python train.py --num_hidden_layers=10 --hidden_size=160 --num_attention_heads=5 --num_key_value_heads=5 --head_dim=32 --intermediate_size=640 --vocab_size=1728 --hidden_act="gelu" --norm="rmsnorm" --norm_place="pre" --norm_eps=1e-06 --positions="learned" --qk_norm=false --attn_scale=0.177 --bias="none" --tie_word_embeddings=true --parallel_block=false --init="normal" --init_std_qkv=0.0157 --init_std_o=0.00351 --init_std_up=0.0157 --init_std_down=0.00351 --optimizer="adamw" --learning_rate=0.00257 --beta1=0.9 --beta2=0.95 --weight_decay=0.099 --lr_head=0.00618 --max_grad_norm=1.0 --warmup_steps=217 --schedule="wsd" --decay_fraction=0.561 --decay_shape="cos" --final_lr_fraction=0.05 --batch_tokens=16384 --max_seq_len=512 --doc_mask=true --train_tokens=106700000 --max_steps=6513 --dataset="wikipedia_en"
Each number is 500 + 40 x the weight over the matrix's rms, rounded and kept within 0 to 999. Layers, rows and columns count from 0. Numbers have three digits each.

# layer 5 MLP up, 640x160, rms 0.167, rows 27-70, columns 0-159
499424508508516508546489474477551503472513499531515485507438557480437488547451476482461479519465511444635505520481503505534539548501510475503490431469468548491455509531565508488500451524553570543502490538412451478510562476497512534503486430507549618457478466476437556585456452440508413459516463444489494546552492434550540484549442566494584620505472481518533558499448481512532468575426563557513492488482430472511554515497483526448469505455536511536482528418456510412527515427465495
514502483452428454519497509499534566501488440521523500521436427526473477492512505460509488484507513498486510464483504479441541440487471505489465508494487532493531526550425504528596575467499432478459508493511487536453520528480471501500536457474522532520560523479512550446578529496503580440535546513486448540512464509541484480541432467443515585463521472487490496537467615494433519457529451491434410535490492543452426518520537461481494493452512481512509468526483498526461463462498541
524470443478552476561516440538529432516461565497565426482438518516584520485487422476492535535537487467512448487502467540477503442410469467546483387491588473512490534520453449532432542438575412458570520614524542473525454515481527538451545498418497462496564520512558535491457441437471440513507584429464513504540486552576595508464452506465530550479511538474487506471490452443450551530475486521456491529536389472532434488592514501492521460512434466579490475471529514523511495534512491
505540557521552468535424501536494486417585565600486521480438598422484493429496456441515494494482528589557497514607420535582565513539443420537471437515508487486523528575478475438523568581503537549477479468519467612480543453494585456496470388534468507556493500450475472535489513522468548422569462454534443540493453449586571532536441434500563556487534436476480504588561555432496516549507367493489389516501517467515581548442474428502537516521455554433451539494453479455548448453452508
490499489493504560493485484534477492494463541559444481482467543487442539497526515531473472480490512507496490446535492487530526463523474493571474466486457479490531472507485488486491519471470452558484516516482540536554548499531486456524493536530484480503486492473516523507537546502514475479505529488518473502396441540463531557468486483454484559542478489456484482584483527499508456552510494516586496517512531521569547503495463493520514522499574568475476501503479489508499526508450510
432513557487481519503471432527471471456485559559496517535472496480414540470508429527469498523502492548532463556485449428483548460464494491487469483560534467526518506531456522524461530523545517549460515484514541499406517513511491533543468428516518559502500485465440579520457435465485441419534558517478472547492431490463530460441449477520498593431508461416532495583448504497508519484449474472499493500478432489564504489495508515354556447498453517483494442472461452426510457472446512
554481515482473503526489510438490504434439542508468498456476475483528495514542490488518469540442484481542506532524450458438469519427466460470435468500495529478436494459534526516536535517464375506529500508443496496437546525526507441506446461552480567440496463492543620527453475508537524449477448531490493629464489477463540535433516421563479533498555502509460475563454505541510443466473478451512503573439448501525518465497492479421535508521535483490501505481552436556469471496500526
520448551476523455527463484470525425493508505492456459544532551518531538460495557530418546499500484578532499512426517517538500541543504519518484441526470529483461497499536479524514546490491485507593502507530519436447433498518502523519492475534491482487476513466459499505509482453490464508544455495465544547518476477553475424489483525456501470534490469449468494489469451481484524458485487547472447548457430505528488521507485567480445466483503580474507598521463482540551514533442481
463540558524421550402496518448531487419561479543493509491433577482514544463481513542526545501467468494496506515456513497506562521516469454534509470513531498512441482475505576501527550562429528508570546423497536552475488503524413528504512524516541506569462478583556493513486489479486516472488487450473501521527494495505529568545500428522486510452499487485560532472453472595507505553489450571499509489506509548515538508583531404508574495465457512545442466466411510538504448522469516
491442426492548530529517395535531499569482613572496521559528594480477581545478467442497504541579486588487552518411559569518574419492517524537553487499450524499533482448536468572530498467478492491479490589452491472554561481582616505507489532555472499481506478478544559425506486496456481478523601633473529541386466524452463492566486577488528507510565488441590487528446619473446534434442488499517495508543429494452549526513476410444526464458576518598464563532495464497509490473532506
514502524456493434427501486514530470520516503510451508516418548476457531499500497523408487494571492539513531486506393448428504459481477530473543470515441484457404518550501473528560553466490417582463422633466474578427432506484521523478484586431526530529525486536506524466499461573519507503563504515462572532460471556513482423520469482500523502450530534500478500511435489453465466405516559572419446609456511498567445453425496493470424447509491463519513528496436436479474462514485503
471474472544482504472513457590515502488572436524488479485435557521526551416477522586535540458465476466564458473606522467599559504531441461432496520482444504521505549533494473471521517516393471525434541588537444455491527508508474511425558466611538574499494522546586512462494485514593503539501479511490509530484471503499536439552491450466464494455484535505503451500440532551438499507577491497412469563425519553495472488560439548501525504466554537466462502510547560527474488544495543
454520577548493488534514488575469452494508534564458498513436457496470452418532556478479496521458508619607518577541462493445598441532519491527534488451545451491477502479456461461463547539563526456428431563477451554606542539467523524511522544573519474536492492453560498489482473401524513498510533520489568545543456543475560538398448484466549529512463489505488478580548538439529480446487494520528477521555483449495466423521538550361542487542417534464491509361480428442522496479450524
486519551499424574546424466550473499521465522481519523479463530518499481496529414483509449515454469508506454543483472504479457466443526476518426533491432465505423470467483517598482526515447449418440545429508534496444483525496556540451415531531482506553485502514526507562563495548466558488529585494501507484498486510565468534467562509521527513486559512476472515504479577547470546513482514455489534502449509464488489564445496457494538498447491534543468497517531551517508555481468511
488471505496568463493499506531420491457560441505547434463516522488434562468502533498495462504546513592512502495589470508579497434501542493511561457478523501476461492412509436483515502536563490584579477566478482520449521505476596478560430439480580455516545508406484474516513457488504493492497482516453427546495495419465475526524489389473464548560427484502498522484540589490441488485437492533503527519489479506556496502530538519596518500535464497480536531491463455475485496458431489
457472577505460565490501447483490498519563476499493529484479510476508571504535553494398552493554509579480476557447454464470485539461499501513502471540548512483554502496488519510526448486453598469537518520563581473523517523493466533493549525530525498497514501526519465440511469488510494530500520526490537411476485486491480416542508501497480438464591461469489508530516506467495486471549467536443463479496433524536458549534507549507471476520455476509495487512497524534476510462486486
476484502530541515433432442506498537432492543540566490537460543476447516464557472472511518532533476533515498538507548518513535522499498489500457538511561518501406517442515519455561462533535421509513497535480561563524457505497535535531504497468560520529511518460483505496509483426497460454540497459520478498443474518434548547483490477507537533516493527467485518501484473451534509493554501520509535525485447513517563476570544539519532437524528512561515521395451447508491519521489506
426510501488445481470482500479476443427519603437563508528522569429429493447563472562552502498508472560514477529540475467588541547488454513449497446572411413557454526533524524545548505455422572546520491495489538533445533514438460467528516431552577536526457504508438509532472486497534514435450449460509504513545471486595534502504531556576431473562540541507509484491565454441470555503476478436481524539455477485535432474414486425464545495521519508409440574452492465426475450464505486
431483511467482473516451523502525405490471533467497576466548541519460568438487542562505487560482490530486443454488571528445492546379502527536488381494509507553554517468522529592533466417459504494534457448531564397509507538511434516493556490528425452453423474514502517502484496484523512532522514482561546501553460520580499538483472528507521428428471547421459537492504630484539566543466438445499560475543473478583542488550440501461440534472552525466454597434413530488577514424482473
470533436452530517471573530497519516524491531522432514525493530476540509524499539467521480492510490478572477469536456440546568464508455506515530473511551505506507509547553469518527511467520427545430472546452492573500522484505472499522443452493535546503526495506549522433482498425486471463537504531470432549472488533491578496567471516477532566496508474450502523532486569514457457390507499543510470548467533471480546472450512491546535516501475501569494472431456453392469486520468502
496530490522481525497540519495461517501525504528579489531449456476501507489502512433516558512427491501513597484482530478475528569418463504506490490566500474546459528391495541553546520497443491621528569496516476474491469536477495527505477480489493463483503502513557499534482496444466511491588440475574557524572496524515551505579575502544520467424548572472548508480485453523489521484525443500492503502529543510481566506521501412407509487499418439505530524499548471508502456498484496
454524507489476494536449484532481497494529527524526459515505472473487490464547485583471543538447478501550564504500540511518489552445517497539497459533452493472520521477531526498591502509451543599538577519501498487458478493449494477510495444519494532511494504494481513520538474492526514475490479476538447522465462456511529513498533468541469524420463547486508527517522558474509522497509488530518475526498494492521551528490464503436536439510492530466487544472500456422505517513473509
512499511553490468491498520521437549452607548474513461473523494453391427481529472568467501519389535495549568496513530513510559522464495450557436469542418524503508526425541567520604474520483525593499523503523492406472544399418497477517424473528467509570397512454498512478428514497508479456435454506582460502504462489550486549528480458502491493529454523445478499557504527509480569544491534475482529511512531488554497556444499413480539466435475504398499537509516499429473477450520552
508390443516471511538509414471484476439471503582523524539470505467465476447451541458407505527479510492551526520468455515468471467419502515510473520440501484436430489512456447463550518502434454514514537495515583526500447491510517517427536481461435476483584483475493450560547484474492496472591598452517503466550479498522469453416528522555500500562511485504496495424457453478528473490521512474441486480463430477477527477528483514416453507477458534531500537465435489559565520532475495
470473511480474486442536500502437453452493518482526472574452495427452471440491434531490543503523488474512490533622437478540481511537473473546499425542546489561489517581525557521550494517434560504419506482505544537454510427457451470514447371611464552513513495510479514525457492468536481505410510448474497546519467507516512495474530435568491465537534528503503481516504458470492526539542498480495492534452528508513479541436482513416531517534529551395511503428584509475500482461517521
496428505507482481487452512540565459458499452515498489533476490526454530473556483467453509512470518593544494518539432587448483508464496508566506499572535448491458491499520462513513509474500415532493570552487541547404446484547525503449472465517552550481569494420476508493566449470523476428517559437483558514496432537492522436432485560554561547484506531493491494566514526517481503522537459528402504504471467493498515509446484546492493499522554506532474585484489470491531522487434482
477473492457487522518526461563486497553516519526469613457453470400520481475491496531434479513527458432503488466464535498464572448535488546444445515557450417435540487586535457536493532442499424487560451509454473601513491619507464549419498564491465481466554469523394575510580406469471551486499524485483461461460476535491489406533391508461527524468445377454448541433426474465490540428505515504493494555573339502580511520569549527539572509503510468514458398454450460479493419462484522
532505545475434487513431513535492472454483506550451454500555475499408494409576509520542518539423484626470483521533525434500427525436496441514502493540513491529463496462457487505483485431512583565517560484504589467531481505460439546489503559516584454467387485545477532520488467480466453499483498438576511538479479587468546571469555534526532518521511550493518514504523527475483510494480507481572573488478431485541554481449495520382527542558503493468501561525454539467496550480470449
517523518515577467502488398510517552487481586552490415519422501558452505467553504565451535502538453478481375437536473394523467490502485418543520470463584541470531506544515548542482428446560535467504462494496508477454555585556500568483514573440486526544561499484482503472486505486458540473487594491398455535512461570481522455507514510426497524466503445408514505513485552547530480488525494486529476515491488516454605600529462571480546512504569531549575480454446522424486512555497505
540459557489518491469491497520485491488534516516556512490512484486458496475457525610506517523448488522561520535517512488463510492432509496488518478494480424498484501473503479485551560495497492557512522496431506502511488532445489464546463569566482509507499490466468498568541446499431505524477476541550496482485475462468471511459536476502554521494506559532545503520563470467493518536513515492484481527517362481524539506484480528372504474497498519438534532498486458468523472518494490
501488464490544554498461532548554444520526546361504538492470595398490505440501462498472499522550488446449526583519462522525470492463513521562487481516472479476501464484415529572427461457470498515478481540489526478473540461468468527549490397442637485563540483487465523455462482457589456420580506506484461494503479523548538383581461549506503538535478439516501518529500492447452483454520480601400477448448419442515543531469559487520505459447482513510447489479450518466548492500493483
513455576545413455575519487560530421480441512493520476521529477410455499481517468453488503489483498516546527584531495553481535512520491518452553535555475408494499517473511513540504501517511503546534506464449577545442530496510545462513496393479517473499519478527406574626498444470431544483485415447544447526503475445529501487517540528519560532558431531492572573539569524464470574490491429416482501535525408503478543521481479426505549484499504486475453557525479463454543440468437478
515457492506508473483452463598603441497563465508443446574550467460529476450463523489504481471511519483630437513487442555540535423528505558567537534526486417535501518565550379552473546535542411531514491525436414508413468495485581469460498547461473514515548495448469507530574490511517524543509526519490520528506471529570551464447526572496494567505400529469506491539481453505446519402547449541501495568485437518488458576524440517520547542480498500531496540459549478471493483500522515
481494535485574449447473500556538453413402466550429450448504571480513531441440480538586448468484502540513424580452514496546478453515462551442545547488570514492472529493526491464589637463469496445475491555491511569534471587580514517532519463534458490560450469590562538460461501444431572503463485518491534643503458423510443524553519372395485480462503516570513517474466506485479479479432426519507405619425449515434517451530495500510422521531494505508528566506466532581525454440480501
521510606395450481528491479506462510508555540430484506516455462506503506473468560505495470493549524532498459486448431427498509496452494545614523514577414466523461464550546568574631575499475541543485515450592516470469478514503485533511511503557499449533520497446433457521480492473448539429457468551460495520450475624540457515456458516516529489470573482550514527508535465500538512539530462489529586469593428505564440511536468440441544471522482513454393530518557353546579487440474522
423483554478496523518528445540520489451480500501516464522535495488456496499529495535481546528468510492530474520504514501508534527460504495463470492525544481495475513454461482476490483529478502526576542524475495467524467538516513511461451453520511483469495490441568468470540512466487473498522474469502496479481499495470517532516478508481512509456505468491549518498459449499538508491523497528520509498478491528492504502532465525472487473492519493567459527482501486514534501480477485
483520568474449499535528498496514546509519544521594489582464493476547501524479426478491528493504484474571478595426445505512517555463489525511513437544495479448415498462507521580537528537433575516516556559470477498418478491449534515453492485463541511533531547592429576487535495490492454523562439471526430449555468402558526517544457487546594544446535537503515529493553464476505532582493532490479515444418502496538459511453498469426519463476478474509499502469525457516517508507441477
542418503501463539533502546513552496448586485508472493498547579428450527504439520447501467512476548478493485537496511516487582464494486562474500547595412465564416503490506434478498464479456499543523554536509525491472467453533505463565513454433538470508477531475455530490591487492505505507513409535536528529480475510503576466543474529528500535524451472406501484510539574501406478424473404551551480513391449549466510525471444398428547471510548533461504564500430498524527505420508486
422539555492472535533518493561518516470498533494452470485445474377452454529618514462430538522446515507514550499543520431479570536475502513562435463499480463412556515500484425481464468517493571564489601486501490508488441461481487553437459458522530493606470439522448460503532521448525507501479404563511480539448479585484504468504497519476434437480434505435505487487529564544484509523532488501400515509493555498572495556508476506508526474535499525540444539436486495495455462527500501
514516545506446502483441518453570408398494596479495447453428520477534529432480511498474517506531489551591458509503445452506545536436448501463481500547570514525458485532469572518555536469495440474588497543508586526436477616452400474515531512484539491525513506515485497475504526531479559449462535487441510582469480520461512484524469465617459459544566488496524562532573455516497572538468515520451481571475426541531442486497497401533450493497504479544426487464492565527538505517453507
439400461568515485569550431560543514428450537514563442553542513421509574502506472467542496528542522473528565528493507480503571446433463538510468490465465465467525502403493490466536484528518444475534549506445503518462481399525565458451508429452470522476543457486482488569504458520522440445453451432595511475491477459556493517466456551424420479518437508435542560417475463513509545507430496464509526532427515473485539490467479425544517441478511564500448593424436409541602485591384487
522501519440538544486500478514496472474504497464514514517488494495513552530509539520497556545433480495457519428505508564488482527485512494481476496478502472530512511486531534442450452516476481541454515449575511457501458511529468481527475574494493446504499500504523487481554454509471475497498498465513581511459492542506492486527457500552450489529498544467496513541498532509487558516472522442504525488472446500528578486515538542498511458488530532518453512505519490500480479478462506
494541473448465469539470508507574429582447466517497499474509480388530530415523478513495532500472503490490512527546494476485545500442449505441520509555487406521465530452490455528527571464493508490492531482507532543399425515504552499529495465558460509488551507465467640608571472559476518430539461565545471535541488539544467495459532515488593502448529538475441508550460469445489573509487510421424399575412414493509505455491471516470500486489501562468557576569469458489521446478453471
509531431522455509512559461487587459449464480435512547501496477530450538482456492546469560523519533505560553479530482484485498478459525455471489452500430500429491524534553405461506578486464431526572550521361396522452490454600584543563526455462549634464558445432481508596530462422529482468510485489480507480488480443560480447502443538391578469494462541529475527535487498508496474463475466518393449482424443483517469500565535495396434461446551581453522529476470410432555417481483497
# layer 5 MLP down (transposed), 640x160, rms 0.144, rows 27-70, columns 0-159
569473451443474447532507518454603501469510501448563496465524525482615476503507514461501502492470481503483479552474519521554506465487474539409525521509527505571514492441548460458460493547542574498540401494444474415446545465498489489525483517475482457485409517558506468415454499548484525482454456516468554473535493444469506613542524509486493490438455505520521511548521480478524568544447514476535474509489451542496572569458487472500509487461479571505502571600535558538513579489491507
543529513526468542396539482456489592493533516555540493513485553466471430512452519490523534525446490424446513472445504510551538532542515488486446543480480503535536487527464533475483530494422518481538473349412515404496510501465452474452562508452484483475471525541425492458557543436449541543463482539477583476494486474525519534489519553487441498516462488528481487484551472489537552530575490515499487437516483514491509462530492426493451519479491522481469454543529435563498518483547496
584503536473559514484520442474513587492528590442535440471528550522433449486519531503471532516491487487504525403539534541529529486516479534434504511501485499491502476524510580491600442494478500556443510434497461532515479533572474513479511499459428469487437509480441509533534483467460534497530400439513399510549445503524486590526486513569524536533529467522512556432495455523502500622485520491568507443529578494531499522529532605452533407459491502516500515561471478574444537534642490
605444510499543479526455539516446526438521466532441470578558407642527503458476562547441452518591526468454550437546459582485459554487523443604599560456604435511429470437555430478425402571564487560461557582674539495605346555345461407446539452498464551482451536469354457515523400509551422475365452489510507556506510491516462511429524550494578506583433498537453522452542500539572418606479530500599589483575568494517458537418494568527537485599562514434481523519479485584543495623399483
505518513559461484530510497503526506499466498501517519505462489525482423511511500484518461506459512507458473541470506498493488485499523478515539460474530502526500495468505507521472487487491513470476490496464493464508482504505486525476506465466496511484483503517515511475519605500442451538455445478491523533497486490478529488468492497501488533479490517504525484447508509544484491489514496528457493483499496516517492510501505526477499477515496527514486530486495497520455465494522471
532523484488519532512417570574509421474459434414565479443542432478512462493494509438483480532503570433478481463525526560501469514536514491534528498492504501552523459473523477418400390466505446514528518500527524461525503441493532529475495518500504441496461510518543442518504501474499546540441512456535441494432315536472469536500515546489508462538464550484493459454528447484482490546522559494512521527474477427558422516502464502551403547562526549454485561524443520578474546470531452
490531505545518599556519475522532485454467528484549516454571446540591464481497495495515531526471498471532486502487509479494456515495496492418573490520448481537557538557436572556417522486501486467477526514414421491510493457529468469465482514573463556488509500465510507487511510510460516473507466498519521463543471489501494455465501547533433437517520518482482506508557505495512518486530510531466532512494497460432523437461583454564467526465430524505473498562517514556482433543467467
476575509454487507509540498562488541534515486534564513491507507532496499535571494522528503508536470496519508495502496554479523509499518518467501498506543499508474500471525507510482466571504504499462486508449484525533510505380532539474490532501464501514489518502507483503483506465480492565492513529607517464481457466442490564499457470516509541509571483451529516484529531507522418544439516450448502489601504488556473509500497498483538503497504469524479527532541478514488461479497510
492434456490502459560467508556501525568504563490419482582548481439449534528468500481501459476510480499510473513536471556581446523495549566497561532432493477518522484526492595496472507531512467469563501479474522493493499482397614483603506580486469504536499529476509514526536550544482480491486465527580520440490483498561445454554415506564433528523418477546462514568532455461567485536490489446453571470518531471477507507467563575494473507480501463534493486523414514527508584520483437
600502586463545499671488505495466439462450484553602456423575486553518531549494545451468487502511454544432559457440503540460502541543501442419542519370496562517466481525560462519512478472523539432519529526403478530519499517463505504432475573525457453542497536466588512560603458492423493443437603505509480466399458528593422552602510517493512443415554472613464487461489463541489473504436488431492535527595491462455411500425448478516487430538578452470542466555550525500508513452519498
482489466392475554463521504467439471587559449401528490460489440549505474546512456487472527491508550472587494542541507484544536509490546470532480473473563477494459479480468537510495463538501541559471535562489491478481517577453406527496472505497447506529461482492541547473470538541493607477535454536472495521523488531431544497514556503472540424405481432481503478521499531616478481487411470473450472441471524544510549604477504424477583470521427501551446506474465531509547464517522451
555555482550528421606521486589416497563467525542438458509459507496502578445468588509485511485481509482541519418444533468549482522463537461503484477464485521529494539472512513445476515537510517558511520448448531466479520506419497458642448420531569451465494446522493547544572447521481545453435503505556514481514501474533494436468478460499489482523482513505485501594569480494455384543522427427495519497515500465461422506464519516526476472536472534429480488474466470562507525502411519
434581548511479492515579513503479559505506530517507480484526635626506519446523521491524499498478474451545544506506612494433455583499513451496475452420523490434492503540533476510475481566536589499530419521475504501606499434540554542503543471532572512598425545570542591492519420522500478597488469433513455473515489502490596533474435504512495563589500540569424497544515503488454532510518498525520531552507470496482416511497581531548491461471445551539444511528561445520557457486455491
467466573581508598487444492553493516464479504505546474434545501565423407472480511434507499528433478410419556563548467517542479427480528463539491494569531498526497495500489513464469539479548570512539563514532535523508480467506477514443552569520505469497556514460528570551525480478475446506513461558497428462542492441502519509457525488442482515478470532526516499469588525491517511547533470494528503568604574491522485493503520513467462498535544494499491478543514511581516481501582469
516465492457459440488468548543447549602398415480457527474494505492484554500465507438509519500477513443484496521424495500487498552532455498511482511472462497439498472516463523494555468534485536492530526498480510523572505478567439473501554538536532457473475480567480451430506495471464559509529542476506526434442470562527499466438502526494447496467494511502571472477450438474515483449543472506492481482484531511444437418508452462487478513545510442571487465509528433558482526474510520
492554465482529525487482536520474546549539502475581496519485543478518455524566461498537491509464511465522480523544518483490459495514459521500545499500515505538501479525503537519485543504514512542447541483461457511530474471519528552446468480458500492518464498542534510502443529466498498502555498508514485483458388508505491492484564492493478485486493512496512502482475479549485493526468471463548560504483499500495533489513458486541495507526522499513482485505472567508469500513502507
467506463495485497472467537467505496551491493465531459533533522466581522487511517485489530481502524460494437512539511512488507446524492508514511482527472487528553500513440511494489495512438489527501544500478498441538496511496485497495509494501508501538486483511506508556478563525524522505486495532518511494509458506527548504476456477513493480446475564463515515481456446474489553479472506540491525440461528480460549463481469520475465486466548480483493498556495465506469465492557486
493531440470477467559492488430565534448496515527410601534471593446554462606424444602526480491524525509530547498440525542524522472502516466538616521511481446473458453514432538539408457481417464452517457489474529554523406449445429487485510466464464510525480526506477484518435579510471530534455561517411598394473444506448498493409498515502486542485493515577498475471433489543457471499530539475507450485428460529499474501497482521522453487515594460513552529439482599505456486507550525
500563440459490397514505527430437532498419448456399342485441514483535531523574498510490430489513428443555483498537474488486513505513523461406489498564553541533548514540493527483518533463469503388591455553455592516423497498500523535520479510495516505501452470598516479495455461508427448420392530474643555504479479534518397435453424556537490599546473494549480462546422571457465510424545493474471546485507413532471459541441534514532539535509418461441471470593453506507484517567488500
477476529470552570443499522462556465522476485483426495490478484544509493489510469475468530498498506535501539487530537463532562546517469445493533567487479547493540513500515555429556504520523519484482522475461459406505507478540473495532521554508526545515476500478491487514463502534515488480428503447490506469480446488479486518480562518504476426528600505438555471494514421448486419558585512468510435502440461483529511536461491508553432495498477529487456500543470476480492527500560505
552481506539595418610512463487533529484539540434454535524494497475497419521486510466504486509593445492472442551493477563464472493529537573510514516479542539464514490539480553471437433490498454431519486465413527482437417445530534486537473560471508433533535506429521482482541580538524457581462540435470517459540475470508437502462410481492473499560497482504500491557503522539518508561505501457475544493506454472480421587484504548532442569498585492518509510489453454526494503486493504
514516506478495469503521538477464495485505497477557469477517514532532508495503521511524471501469501484531496482524491481518485493503519515502501569499473520493469493438462497506494481501479418460501506485546484490532501508505538523517479508540497468500489486482512502505529484512521487463482491488466488530521502500502503491503530507578546550547480546519510502470507475470506499519485500490481466487493512475519506503492487491521510537512515515519518534491498493498481471472524472
534528446515446520516479461427512476574494464545625506543508380562517199558506455525492466492519467535540508458528473504488464490453503518486468487422517542506566507417560520522499467519508453501483435415531430432498430497462509504476457531509443415489495518475495539540594518515514414432646517516520492535493439522560489463560546464460538459515523508442514505502515551524530496639497636454543423507622507469571536481452527543470528535495475508470524449548496544536546492515603470
556462480510483531535517497464459486505554517500518458526474539481484518474549490512515534522487504476517536470572424528552611443468519513468551504521552481451484483486475504483583466478474530492472519486499547474535536497475479464539482512507466503477409495451494464463546536526491398496465414488531525522477423516431484543526464459576522508597507502528552500492557501518526550510534520494525431456520519518508552503496527512530558503493427569455534450514545521468473499546514494
515539477515571530487465446452499452541508574542464492499477513443604474542491513597501477503484447555530528501486523472497526513525535428556479503501545498432529489457514536532422526542425417468482516525487456433528546515481466540515537403520425555562412519522571531519478533548491531529438566533526534507521466492546511490453496478540568443490471547510530488488506452544492550561545534420518500542486453506470547565537536548557467505568507550489537487478443567505501476560528510
402471465476463521428463426565510418470432559536481546564516473488600517508478502546449500508458485543478505437447518535437525506491465519460457505522507605541554476469511513473533499394406465454504499481492411436515439548575512470521518402491487463449465462419488536474509467539526577514519530547554485519571517477520478501563587495481511539430453522512510515519544509495520516455556604496571509530371422529465564519568496461527409532528547499588485466512430530569554496501494516
493434416526579428568522479519403487496597587580492501575484402594513517575476647485488571470525507444489518501506514538566439433460491563379557489585465536556484444524529628417505606532525477533462495538497532435471553519470501497521513493530538422459604568537474499462393495549518547495534513503473476509487426418544549477459575421491502506546467544550506488527393491546470516504444538505577521448471520533543455584492510467517515470496568487531518467557508433551505605514443483
575530542556523500433534568523482509496535499482414389524488441420600517518515519506471494443507542448475525515485512524506466443520544506519556488473496488583471480510446448417480571546490531514474466478555501515452492432510575489559534465561503550574534533514444468522526514511541555542444555551486502506547471410521488502510438506445474525444442506520499507525524426498452491478471542508446477423504495528498523521515598579512563530526625527442465558503477552479530514521490505
517522454515453560466488536549520507464581564523616440529460569489519574584500488534460520482497477538546467486477456448606562551538524491421453558539429500438488475533529528496480529495529503512511451524367485478524598513468499509551408538427521536466522548460532456556500591457495459500509471419467476492553460405534494584509649484521564562561561565567500482486514556586498455539458533523561506483482435483521527521465554534520474540478378546501518492577552448512422430506487488
478533482499483493490462555458472499522539492521507512474512491579566486493478427441434551489483475422534477553491502496503509529468516455513504558525521475472470472502484521496494516540527508487525504490548489528543528499492508481550497494506483498499545495461503513524465505515501520454479532493462450463460499582500504541551551544509542491508505517487523509513482479498516480484489506534467464432478534467487499492489507507493549516528487468484510498435477501481469559536463496
465526462400495513560528470492525423465551475517448505482522535502502484414452498551538495504571508474480513525486470501552494496558489502462571483471485534530512481488550502580494489521539525501464445484483521490467563445354463502463458517505529532564503474547569497522502456445538448560509444516451534482515501491465518497555512568494468479544561447533504488481457429482493544464496587505535535466455582475522567448556563532482579603530499485497562521473513539466409486538402497
495484494441512512480419377497526510540499502474424521494407515509586525615499472504512417499527499542452493508452517528512538505477460540535488510630476526502562414507442513521394556556474545568502431511478545526426452492536456483528464405480436497508434521451506497464474507483465471475534595558425478546483482522500487376498517506417427551519466484440553436489417493497473527515465518495561458516433478500525449473509520471574606498485499418568466533503465484469558559544501569
403504516462450510507475498515460560506541569461404525430510541514489438528562407497434466482522520441545635578519569417429456465526455493477515509513513533472450467531472568468473489535498493452473401509497612447582499436482409505537467487426486503517511480479508554593461473451566521532485465516556480441501494523470514527533499474512483580436463429569502499483453424471556469533437496565517512412445465559490545523431549489474602411488584474504560391450484402494455511524623506
485590390599574468503514558524471548464566449430583486543515487470545470497484513429442463509481520467410569496413540508506533509466493456493463422494415491536487550548455437491449487548503496580411546433527558365522459548500534498447430571501447580486496474532396487495529529538476448527449433526624604510475488491538454462506416569502539552406469364559485545505525447534543445486430413461516480426480542526544408569492556576492523515521560451502574467508521528498480565505409480
495551417447521576508470458452459507382423438550579494512433563462443502472489553463500538529463480430412533491514571505439520444458569536548488474466531508493510438589560502509529511514425524443526507631524525443547527597551554513481457472495549534543453496460532419463537547509542589529452502519490492473541438512488453568525438455544378546409433546475537467523508600505506547485389439445470443448437514481559456516520403458453450555491500520543526442457523439535444542484499492
484519523518507520521509507469527508503467481506484477493493476500537487512475475472485516495511481474492495505477516520477529510507500483444499537473491529509520504468507509501458511467494472473516470459471485469486497495509473488484503498498512485503513513538497483519499511520511502533488471495487521498517486482490485522510505503496476455502491525502503510469495442526516502507492500445496477475499502484553492501508507520526510516501478488514499521489531510510469502519522498
569504499470467510489426440563454554503500479544551488490517428508457524617451509524521505442446508528467534523490479525467484506491517510489509544583495550447489511561541495448453441592510573442540490507526545567489506528429487421465505479470476532455450577437460460543492449386367540456415583516521482422444490506509497469467481474509503555402502492541476507482504525530531501523487531553544581445520370479515563570499430562460573502476531538533490570463471504546473521498431513
525542561536563514419500434514484498520542498478441532580447538551490453456454490513428490532493459596448542473488534545535501496573526493425460508539559562503467469446484504485417472427518475526545444412537475499528426517584498566468523436484512521481423486610460422508597470490468515516536471455496484472538496470475500474416531547545499543418505473504492531511450547528515537562461529531488462539622629501552457487484539537520410518521459553477553383613462549501526494520515469
531582534479465469514536577396513474488559528502533417525515463533517543538507491487576458475515532353516491455493461449479495466489449555501505551514468562532489496409510480473542500477478449505504443534565519463517451518533498455555481441541486452485468460488562517486421468520524546487502458519487495526545459424556487510554480423517528578505521549486482507507505487478479501535380483512544456562462503503488493456535490541511438510553520479545532412517550496549499479565512536
495566425457560466442494494405520547536438432476542557511495526472496549475486500504492475521553524505414475443490562380477479514471508482494500440465526474447496464445495503490475474451466486507476532506558427507483478529366495473479482513521503501549491520543499477427567462488497499536521513452492471464520477519516491511506479546486526539537419444444442522491506555447502406519434554530434492525474553469520538530444385537450451579553528415498555551462514593502482551487416491
523517579505514582470484417551474567524574514461549453526537428481569469674514608482557544503492488505560580551470428475553554490523450525611524460559521574444476494472595585490603512519488449426444496543462461562498575498489522574463477499569486543468446519481547508505442464475503360536575497471485518434538483511511549500525512574491435553487601520505519485495546507481526486499441576525451549497452499459469532572500457549551492484509497521494556441396499430517441495550511510
508456434485481473468464546508496518525487502528476495496539497507528518539474518480513457477518527522463515479501525497491511491553535494506533500509515498496493472492456488509517518527513490444499507524512453522508534495448467471450487474529475524482485491487470485461450427504500540496518483542519502502463423524513492470490509521483501486453494532479483498552486547465520529467544478507531530542491512485495473459493461508490514530508485508478544528505469538533495513518530493
422505510474507522491469405419522495525554524441538494479520501447527537538558472489475461486606483521511487437508524491475564545538493545468525537449440469518522513483448497535497548529556455558447469423478466531499495566500459529527478585495413549489471465426557525469520458493477491468527566524490561510506466503532472460560506534470521474549458525489503451466425544514474550473442523525490456407471468506525463478499517510527482559521514467468525507454505486445507531526478545
542472428471463481502448501457595457500425597513520490477493524626531526473553525470514462468455497552554496415563414525502492427482479517473485471551554445580481495535565499448579601496571441463579445508505594577464508503526492395583519500433501461567522507523504440540423472515528579493503524461535495560543495542597524478491618432500452449396497570481449505602526511492491524468542427430460530581464554511564504518524537499477510545533531519533545561480571548466553447445486522